python train.py --num_hidden_layers=14 --vocab_size=2048 --hidden_act="swiglu" --rope_fraction=1.0 --qk_norm=true --init_std_up=0.0638 --init_std_down=0.0 --warmup_steps=0 --schedule="wsd" --final_lr_fraction=0.05 --batch_tokens=16384 --dataset="wikipedia_en"
Each number is 500 + 50 x the weight over its row's rms, rounded and kept within 0 to 999. Layers, rows and columns count from 0. Numbers have three digits each. The size before them is the row's rms in percent of the matrix's.

# layer 11 MLP down (transposed), 320x128, rms 0.227, rows 146-153, columns 0-127
097:528435502422598588526496538512411473468514510454545507493465502518511524591488526550523450494507482438499541629516502621488558429512532444482534485481476526576525473399515384518485555511492506548563495431474385601527461430508518471443525485503486541468562532492503598577446541537608531487460567506451463538559504567438465489474465466515401471544408439433465535402487555504513460430468
098:560406564553475581468457449499473468403407588544594455470435536454526431460501481484470530424459489533427455570409515499554525467472488510436490524537571635517551522546537536550456476470466523523481429472489440607433469525486489515520525609502518548520542522517507522529444580499493419476445423468472535420441493616572502568563403506481567520500557553465557448463478463538457521486500
100:503472525435505462486437497522541525476538525529389496497505533495445462583437492515454513581518588469547437441547558523486468651491474508470492483516520532493483452470476637503493483465515534451619502485593486525510446465513412467497604482427462572558480579541577468591501463488479379475458429537529466487511451421549404430527507468523476440492445505605440498567537529564466480448567
096:482450420379472518529407524452470477510542483510518373580432490570568453503529485600494619479498529548446472538482540569521461491616522522518451494524459540536464543496473527452568499455510503468530494536478527424448473493492562522397477499510546509593564503462503541554486420432499518516500536482583535565539428607480443451463489565420436497499518376446570478520493523379504498568480
102:556432457463507536448540575494504515479536546481450539481520521617564442418529473481555527557461454601495505457383446442575435509514631557510493521456498552472486519540551562504586516486538500491472469486498467551451566462479427506582521582446446457486419508542510437481420457527501480451374544429506610483474449432496600537554484467547483505459475449435484440569523577477480569542455
104:455481464455543493512568570394558433483541487410429418418427415538525580557501535503513547508504541454591496512558475473472406450409501585413508542485560515461567544457452613506544510475481428504436535464455489438553524479521489468621512533556565568539460509587507503445513460463481502498574467497514533531518452601504487567541475488425490437495481425465496506457453504455561585599510
093:536473551523525492503498479493406484443473548512568539545477482451452432454481496505479472441461499542523471524423381460459572518573524470393496510483483418470473545471531590416560470535512581586596534471518600532612495491521529455531503475570436434489430456386521501554557462519520467513444439528588483518553524524468461565442504429462496527454405545636538453531514492568521503459593
094:513586444420491483542521615530610547584475574478508468333505449490494438501539493506416503515519539554493523544539584540533457422470467459471501419552512525562535541557442522588504499492507474513511495398534461568521518490442485532494542501555490575543512443463549466420459391566506508375423501541528475516491578479433467489521528430521477523519469500538386512440596492517452469505434
# layer 11 MLP gate, 320x128, rms 0.229, rows 147-153, columns 0-127
096:433593539551532467570490518547371447486572552506512457586569406438575538508547418442485502508496434484467465507582545464568484527477509490489510577541500479399412545493575503495498517478543438492413443609518482509451510489482471443504573484522405533529566477474456483555489487451633466534579474569439540517491455530462551489433483499534432576498497500517397495496456585455486541586459
102:529463499629479487498548465523487481466523461447442523544568421532545458477445498460511464570485553492438516457562526530381410541502544463461445587513455515535489470512482447466535527407567461579489494536539532449546500578517528439434507488582475529507516569556491451526507499547447569560523499495517659476477443458528412460450535487390490480446488478621518495469542557498498510540332
105:461452492539519441521606518525530547577500394459494480493449456504509543464517462507478496562491486452485478475547482539574521437514530594509498492448506532562504453441504588400501454477478561470580462513432563481469472532475470528414556499479471606536593536455461433561591508498524473485513530585517455456488385534417566453507521420548488540601541397494529511547458592546491532449346
094:435485457508478500503587422470566508521463548571552506525412453446499480566645600476458527473505563475521505461524561485422474543468631552558536480515377525481518572419462523531458536483559426523511562571440500505481477540407512533486497548525591473452535532480512557533423432423518466542528469547515445427534546459446466425450499488539428593523427513543426426476453534505517532550466
102:524493432558544489551567539533444549437449388539467489455530488534498502539573470503565453373484408525585548478547480500516447410512461421482492536487533547522522619467500403345425549489503520430572445469516498542512520436552469493494467568507453499445453478545524475540573494580560612536532427478429514501547501473484555541516372429555507488540491520547530538562456503502464524460496
098:468543587516397588437470457429450456493564574541428629486477470502537441422519524459537505476494571504537618422495592460492541502567477543482532540590515525509497511508486515474385504479518472453547514456498544463564455466501555463480514466457415473604440494508519526553526445550466429471532516485430511478453409475559510543548398471556493519497569553384498436573469515556566560535544
105:462609620541601392567493510513532568497491440535526476505610445593450436481522547493480503519537476523498511470495538474489470493509531552536486535541577583521489520479396514489546514499444460475506563496521439421567529466453549531462523542470540510480470464504483489394420404567508488393528490391481462491441540546453578526438509459520603467477519523476339558450494470427518477522527
# layer 11 MLP up, 320x128, rms 0.242, rows 147-153, columns 0-127
101:460515583451605566500497515559444447551465480588446522561556441468448408557481569521449508544500553461507500440508468431478457527446505527588531520531417503441459454618464421505562508480493521531494487541498480527576477506497481438453539497452536520451517504468632516562499493536453441517484494549383481494453498595489465430339473533525451494409537415520583496421564500476559535493545
104:500568504581549616446509540530531524508373452539477600474489492490461405438565507511499482458548508560502535532468515505487557516493473536543399455542392498444489571423410415479522515525526496576499545457518456492515566528503454484605519404535572426425497461501435494521503564445502556492495509507468558490420618562619548459521490460495466507522409487532534508524439432454445545464574
106:484472511500451490474418440487532474495476440581516507568510584500486426527490469551519500540448400566538526537579550526459623518502504482500496448575510582493570582493442469596467401493440417376558426502506508593547517543533479580503412525493480569446543446508490531544526410472563512549407554500444557467496567492556483457476477470453448447488395603507494467484561507504484455577522
092:528559558616482528470510445522477530492460470578464422470527434447553535482511526504451473476484498471566455496585484645520517483459548506547473478534518469440437425551558500480500481541517410541492499505451476511479524507459500519444506502486546401549473439495432522616600500427619501497531480597506579377459493466453466492439513475411470486509432615470507567487488481517428611574563
098:541501504588488516446559533489503447527428512434510396458446432419503510548480507520558478417419506517499449522445509516480476454566584502411429479578525552506444496454547419455471572534586610555460482423448480542582460580466440527594550608453404527484519481517451485436547496548536450508495531570494545535518552468565510530498485463425458539451446480561523455508483559509500495557639
099:541474503518516500460545453537590500449417485512453523511587484507452597516448575535505473439517468473507508463507565502542465564475503470572540453523384528516507450494494464417406435494536415439497498519433521448531455459503460508526570475532419512637549592453566492380449563556545583493524514443473478542466405526607489544561482519517558536619543476409444468487480505454552464476436
107:531455524441543389448541434474603444521573435463535425599507547543495468526467566451551450469451479451475431453481475429512532501434510476536506532502467490562549521432503536525365479510350491449490456501578543549509400523550550550563506458526584485541484501457543511480651525467532530564485552494485477549506468471499595482590423571568497516486502479446475561413487536538502492510470